{
  "d_model": 640,
  "n_kv_head": 5,
  "rope_base": 10000.0,
  "rope_fraction": 0.25,
  "attn_scale": 0.0884,
  "init": "normal",
  "optimizer": "muon",
  "final_lr_fraction": 0.0,
  "dataset": "wikipedia_en"
}
Each number is 200 + 20 x the weight over its row's rms, rounded and kept within 0 to 999. Layers, rows and columns count from 0. The size before them is the row's rms in percent of the matrix's.

# up: layer 3 MLP up, 2560x640, rms 0.101, rows 415-434, columns 320-399
# down: layer 3 MLP down (transposed), 2560x640, rms 0.0512, rows 415-434, columns 320-399
up415,088,196,181,186,208,213,181,183,217,214,237,192,194,181,209,192,199,194,203,203,214,182,204,244,215,209,211,228,175,201,170,239,193,208,210,207,191,195,201,206,177,177,201,231,180,188,208,205,210,238,188,208,177,189,210,196,208,198,204,209,193,216,236,197,234,234,221,198,194,224,190,211,216,223,192,168,198,193,202,222,203
down415,088,188,220,165,181,200,213,218,209,217,174,238,211,188,185,218,218,182,182,208,191,143,177,194,183,219,210,197,197,182,231,216,190,195,179,217,222,195,192,219,189,172,219,197,223,258,179,182,182,176,213,205,199,207,227,208,217,172,192,190,194,173,178,181,206,183,201,209,218,224,223,202,197,177,199,170,244,197,236,206,175
up416,099,201,206,204,213,197,173,186,174,197,184,186,212,205,190,199,244,226,225,224,203,182,147,233,186,213,207,185,213,190,217,211,199,204,203,183,175,236,182,182,212,183,201,176,200,246,184,230,186,190,197,186,198,195,178,213,200,177,194,242,193,206,177,191,178,172,227,218,157,224,223,225,201,200,172,221,201,217,220,194,194
down416,102,222,208,206,229,193,223,221,205,188,178,210,210,187,207,212,204,193,178,205,202,177,228,206,231,208,212,172,200,205,237,212,193,201,198,182,198,184,183,202,188,200,186,163,202,183,189,210,210,210,192,186,200,182,181,176,163,194,200,190,217,195,186,188,208,234,209,186,206,228,180,235,175,194,187,201,168,208,222,206,219
up417,092,183,208,167,178,199,193,167,229,192,205,236,166,188,195,215,175,193,241,215,173,200,219,190,199,198,221,196,199,207,201,209,217,227,178,175,234,190,179,221,218,219,190,218,179,212,204,167,196,203,176,195,202,191,211,219,173,225,231,180,203,209,225,174,182,208,189,225,193,222,187,221,167,237,200,212,178,183,194,203,184
down417,093,210,258,231,210,198,216,226,196,173,203,221,191,206,199,182,198,216,183,157,198,183,196,222,197,189,199,181,224,192,206,216,231,126,221,205,162,196,197,217,183,191,167,195,202,215,198,193,183,207,234,216,221,223,232,216,220,209,220,177,194,184,225,203,177,198,169,189,212,192,202,170,207,166,202,190,245,196,205,172,174
up418,097,199,165,198,193,193,214,213,189,210,173,207,230,221,185,253,220,191,178,188,190,167,155,214,195,163,224,213,216,184,208,219,206,208,201,219,189,213,184,175,206,209,190,226,171,203,177,256,199,176,194,220,209,218,226,236,179,183,200,144,184,196,213,206,217,205,227,201,181,182,201,219,217,227,202,215,178,177,171,189,205
down418,097,197,194,219,192,207,160,197,196,187,180,226,172,200,224,142,195,228,183,217,217,185,191,192,207,214,206,197,161,182,210,220,182,183,161,221,214,198,166,180,181,200,167,216,202,205,181,175,195,199,184,187,151,244,208,183,223,221,219,234,222,187,225,205,185,189,178,211,206,190,231,184,227,213,203,177,194,219,189,162,223
up419,105,199,183,179,201,191,192,197,212,152,210,207,187,179,175,241,186,189,214,230,209,204,149,230,197,220,208,217,212,184,208,221,217,174,214,185,192,219,184,221,202,212,143,234,189,201,221,211,183,194,167,216,194,186,180,203,228,213,193,195,185,228,175,180,180,202,205,231,201,200,188,206,239,172,205,210,233,196,243,202,158
down419,107,207,233,240,219,201,236,210,216,188,151,188,231,230,168,200,235,171,208,194,216,212,175,201,208,170,171,179,213,182,210,229,215,222,198,211,203,186,219,202,206,233,211,171,185,167,190,195,207,188,214,190,205,201,219,189,177,180,207,233,201,199,172,187,249,237,208,191,187,194,227,185,238,180,217,241,230,197,240,202,183
up420,105,210,181,186,171,215,205,258,216,198,180,231,221,207,206,160,203,184,215,190,235,218,223,200,166,208,197,217,197,207,179,133,165,247,210,204,211,180,194,216,226,179,217,181,166,203,213,212,217,211,182,205,201,203,196,189,195,186,195,186,157,171,172,197,211,170,197,179,196,189,197,229,200,225,241,212,174,216,213,174,165
down420,099,206,212,202,188,195,173,201,198,196,192,186,235,232,225,195,205,188,194,167,236,151,185,158,202,211,214,179,180,180,197,217,239,220,217,189,220,189,195,200,180,218,152,209,196,192,202,187,213,183,181,204,207,202,190,231,211,217,197,205,216,220,243,210,219,210,195,188,216,190,196,200,189,225,202,184,222,193,241,202,199
up421,093,197,238,167,234,187,185,200,195,203,209,210,212,224,177,174,213,173,210,207,198,224,217,204,238,226,171,200,194,181,213,203,190,169,191,180,197,195,186,182,192,213,239,196,189,184,187,189,182,185,182,217,189,187,178,185,223,178,228,242,172,185,199,241,194,231,197,214,214,166,204,198,167,194,224,191,179,225,197,206,180
down421,090,204,183,243,197,190,202,187,204,191,193,205,222,199,182,211,201,203,198,200,178,182,154,183,242,199,176,200,175,191,173,192,244,180,159,208,208,211,192,205,197,216,201,168,248,198,199,204,217,223,227,213,178,246,221,212,202,189,188,196,209,187,210,187,211,182,201,187,212,210,207,208,187,123,194,232,220,144,190,213,176
up422,098,236,221,182,189,224,200,202,197,188,186,222,198,188,204,160,204,178,172,171,193,225,192,211,201,162,170,191,194,184,198,197,189,224,200,231,175,181,190,186,218,207,239,206,210,223,214,183,185,207,177,246,173,205,201,182,165,194,213,205,197,200,167,232,202,199,184,207,170,188,204,165,175,217,178,236,228,196,178,197,151
down422,095,191,177,212,182,234,216,215,205,216,198,207,161,197,224,199,215,174,206,247,205,199,202,222,218,214,199,200,196,189,204,182,199,224,166,193,210,190,223,226,157,196,208,231,173,198,181,182,169,198,222,162,218,205,174,188,200,192,203,197,209,211,200,212,188,191,192,180,224,181,207,228,216,207,222,204,195,205,173,254,167
up423,096,169,154,200,220,225,215,179,199,192,193,241,244,165,190,163,209,203,200,224,212,208,225,186,185,191,169,197,182,193,206,160,190,245,220,178,214,207,235,211,168,177,226,201,227,174,198,202,198,174,188,202,226,235,202,197,184,198,198,208,197,196,250,179,211,232,224,186,222,167,189,220,205,195,177,196,197,196,184,208,244
down423,102,227,229,203,174,166,180,235,180,215,201,194,189,217,199,205,208,209,193,193,193,172,194,185,210,221,219,230,219,204,190,226,194,160,172,208,186,184,162,204,231,204,171,177,198,214,176,208,214,218,229,180,174,180,168,180,215,178,234,190,178,196,176,195,199,172,195,195,208,216,220,174,184,235,188,228,190,225,203,185,212
up424,095,159,218,172,154,233,182,186,225,189,186,204,217,178,186,217,218,221,209,188,252,210,218,164,199,217,200,188,211,220,199,208,186,190,189,226,177,204,226,180,191,214,225,164,246,246,249,189,196,197,230,187,205,178,168,197,200,218,151,186,252,193,193,203,167,163,220,200,200,245,206,153,184,233,199,205,210,208,210,188,186
down424,098,226,206,220,203,185,205,199,192,213,204,190,193,199,207,180,189,179,235,184,226,206,186,211,219,215,176,202,207,220,194,200,190,207,230,213,153,195,184,221,211,211,184,209,230,197,204,214,221,199,202,206,203,221,191,211,212,239,157,208,231,184,188,214,240,183,178,251,196,166,182,204,165,221,197,231,198,220,223,213,206
up425,096,216,182,216,209,180,204,197,214,189,203,196,200,208,216,210,183,204,217,209,206,205,176,188,189,213,211,191,173,187,192,195,189,194,220,217,266,236,176,213,140,211,210,210,173,226,183,196,185,218,214,212,199,183,227,178,183,163,186,228,215,209,170,175,199,172,207,199,180,218,204,195,198,177,200,230,223,167,208,175,209
down425,096,188,197,191,204,194,187,191,184,210,205,198,230,212,226,190,167,185,211,190,225,192,186,216,194,197,171,208,185,190,255,184,206,209,199,220,204,214,166,188,196,202,180,228,182,155,190,191,194,208,223,238,194,209,189,215,224,178,196,175,227,204,224,192,198,163,198,203,204,209,233,189,198,206,216,208,200,241,188,165,206
up426,094,201,199,210,177,184,194,216,237,204,227,173,216,196,216,185,196,157,201,206,187,184,223,204,209,230,233,219,184,207,190,207,219,222,202,198,173,208,213,182,210,187,184,198,188,210,192,222,202,206,174,187,225,213,186,191,201,202,220,201,171,171,214,189,217,212,206,210,192,203,189,219,195,214,218,222,181,199,218,184,236
down426,093,190,224,164,197,215,224,218,179,210,190,173,214,213,197,190,193,159,206,196,236,221,212,184,212,221,230,191,237,182,218,201,182,205,207,203,208,208,219,207,221,182,220,169,165,191,181,194,181,185,195,207,202,200,208,210,211,195,174,188,184,200,219,202,201,237,195,212,154,202,189,185,207,217,197,207,229,187,182,224,199
up427,094,235,173,201,247,194,184,240,204,207,190,198,197,208,167,198,222,203,200,175,223,197,187,195,227,189,197,192,187,219,200,220,175,198,185,180,200,193,175,174,198,238,199,199,210,187,212,204,233,200,170,219,194,193,224,163,203,162,201,201,206,205,194,228,217,180,183,172,186,241,211,166,202,211,206,217,219,179,203,200,218
down427,091,186,178,208,220,195,188,200,200,217,207,201,216,229,189,174,182,211,179,242,192,181,194,218,226,192,215,201,210,201,192,269,237,240,206,218,208,167,211,175,229,212,156,196,202,213,214,181,184,188,197,209,197,239,177,235,191,202,229,204,239,212,231,204,221,214,189,206,200,214,228,210,183,192,163,229,191,182,176,181,187
up428,155,201,182,205,178,196,177,181,222,208,199,183,189,179,200,189,199,213,187,248,207,176,172,195,228,209,229,185,185,226,178,176,207,217,232,260,236,198,217,195,210,193,215,209,219,214,195,183,218,184,168,187,185,228,205,224,212,220,184,218,185,201,208,183,193,192,215,198,187,230,204,207,174,219,214,214,194,169,202,198,220
down428,151,157,179,203,205,179,175,183,218,179,224,204,204,186,222,166,184,205,245,200,194,195,176,153,206,210,213,221,158,197,169,191,194,200,200,241,190,198,194,203,215,158,196,217,199,188,205,197,187,209,212,179,201,220,206,224,181,196,208,192,190,173,194,178,185,178,232,218,203,215,215,230,192,190,203,193,182,202,164,165,196
up429,108,180,239,224,202,222,160,182,187,209,212,178,179,182,189,259,211,187,239,215,186,199,172,215,202,235,191,206,186,156,220,190,190,225,195,224,197,201,202,185,213,176,206,193,213,206,197,211,192,216,194,197,218,231,191,211,198,188,198,192,176,188,211,216,184,190,205,167,214,187,179,186,152,213,221,180,217,224,176,180,191
down429,105,208,205,171,215,238,212,195,183,204,221,197,217,187,205,237,192,198,207,211,185,174,216,214,196,209,212,192,206,168,170,186,184,183,196,197,178,220,201,235,196,202,183,208,175,202,213,185,198,179,204,228,213,257,200,158,191,183,212,174,205,176,195,197,204,180,248,200,243,198,192,205,191,205,186,169,196,189,195,203,184
up430,106,221,220,233,222,227,152,225,244,200,208,166,146,191,183,185,200,241,213,184,253,214,200,202,208,182,179,216,223,204,169,202,208,208,200,188,212,174,173,228,215,236,194,205,182,238,198,176,224,199,204,183,182,230,196,199,229,202,181,188,202,199,216,195,238,221,199,225,194,170,216,170,227,194,179,230,185,211,169,169,208
down430,101,188,187,198,229,215,195,224,214,227,178,162,179,190,183,189,200,178,212,176,180,203,187,185,195,198,214,207,157,196,229,211,208,206,207,168,200,196,193,205,190,199,216,223,191,209,196,216,189,205,207,234,245,214,201,183,207,202,193,181,202,193,207,196,201,221,211,168,241,220,240,171,194,249,224,213,181,152,167,201,212
up431,104,197,161,196,197,224,250,197,202,175,221,219,189,179,202,180,217,206,222,223,194,191,202,207,229,206,180,209,201,199,207,223,197,220,262,187,187,166,198,204,220,194,222,180,205,205,201,154,178,233,173,240,201,213,187,169,178,205,171,205,190,199,191,239,224,217,155,220,196,175,220,182,200,189,163,203,155,203,199,191,210
down431,105,181,212,230,164,220,218,175,207,216,192,253,190,188,203,182,179,216,196,175,189,211,182,190,195,207,214,200,193,191,211,195,215,221,200,201,181,221,183,193,210,179,205,194,198,200,173,195,178,214,191,236,202,206,207,177,207,202,206,199,180,214,233,200,212,190,235,171,223,213,231,197,155,211,228,229,208,203,202,160,236
up432,094,162,194,175,215,213,193,216,241,201,198,203,201,194,182,210,186,196,186,190,201,222,199,206,212,179,225,176,205,189,182,202,194,218,216,173,206,212,192,235,222,185,204,184,187,192,183,206,193,207,200,203,199,192,227,154,196,206,224,226,202,179,231,180,213,211,186,197,188,213,233,217,203,206,189,194,208,211,219,181,186
down432,089,235,239,177,200,203,193,215,193,204,215,171,178,224,200,219,225,222,226,222,162,174,205,188,195,210,221,192,209,209,194,188,208,189,191,179,198,189,190,208,255,173,200,193,211,194,207,216,206,205,177,190,187,186,226,219,183,188,202,204,250,188,193,246,201,235,193,203,193,181,173,236,202,192,176,178,225,218,189,215,198
up433,083,181,211,225,189,194,197,202,187,219,212,195,230,176,169,191,172,166,222,226,187,204,173,160,208,180,172,201,173,197,167,170,177,206,202,218,197,201,170,203,180,235,235,218,216,152,190,214,201,221,229,196,219,189,182,215,206,202,183,199,190,213,221,207,199,185,230,219,165,190,173,221,226,183,239,169,205,224,185,201,235
down433,085,177,193,189,201,175,204,192,215,205,203,197,166,192,191,228,206,177,193,217,177,190,193,203,222,181,222,192,194,234,250,180,211,228,205,198,181,227,210,200,211,158,176,185,182,192,207,213,172,225,195,241,204,176,199,192,186,248,174,202,214,191,187,217,189,185,216,193,217,177,178,207,194,216,218,200,190,206,199,215,158
up434,101,186,168,176,184,202,225,205,200,188,158,198,198,203,203,178,184,165,191,183,209,200,173,175,184,202,224,208,190,213,235,192,207,230,203,201,206,196,212,210,186,179,204,214,175,221,190,196,182,240,200,195,230,201,238,213,181,193,199,232,194,231,181,220,214,190,192,173,237,188,226,153,192,177,220,209,186,219,179,186,197
down434,110,185,181,203,209,206,207,205,187,203,170,215,225,186,203,229,163,222,206,168,183,193,204,209,213,192,210,188,199,168,204,220,211,181,204,188,260,215,187,181,196,197,212,195,222,223,211,192,174,194,209,188,233,188,218,238,205,205,212,165,198,202,183,214,203,198,204,196,201,225,174,202,181,218,189,191,192,202,182,221,202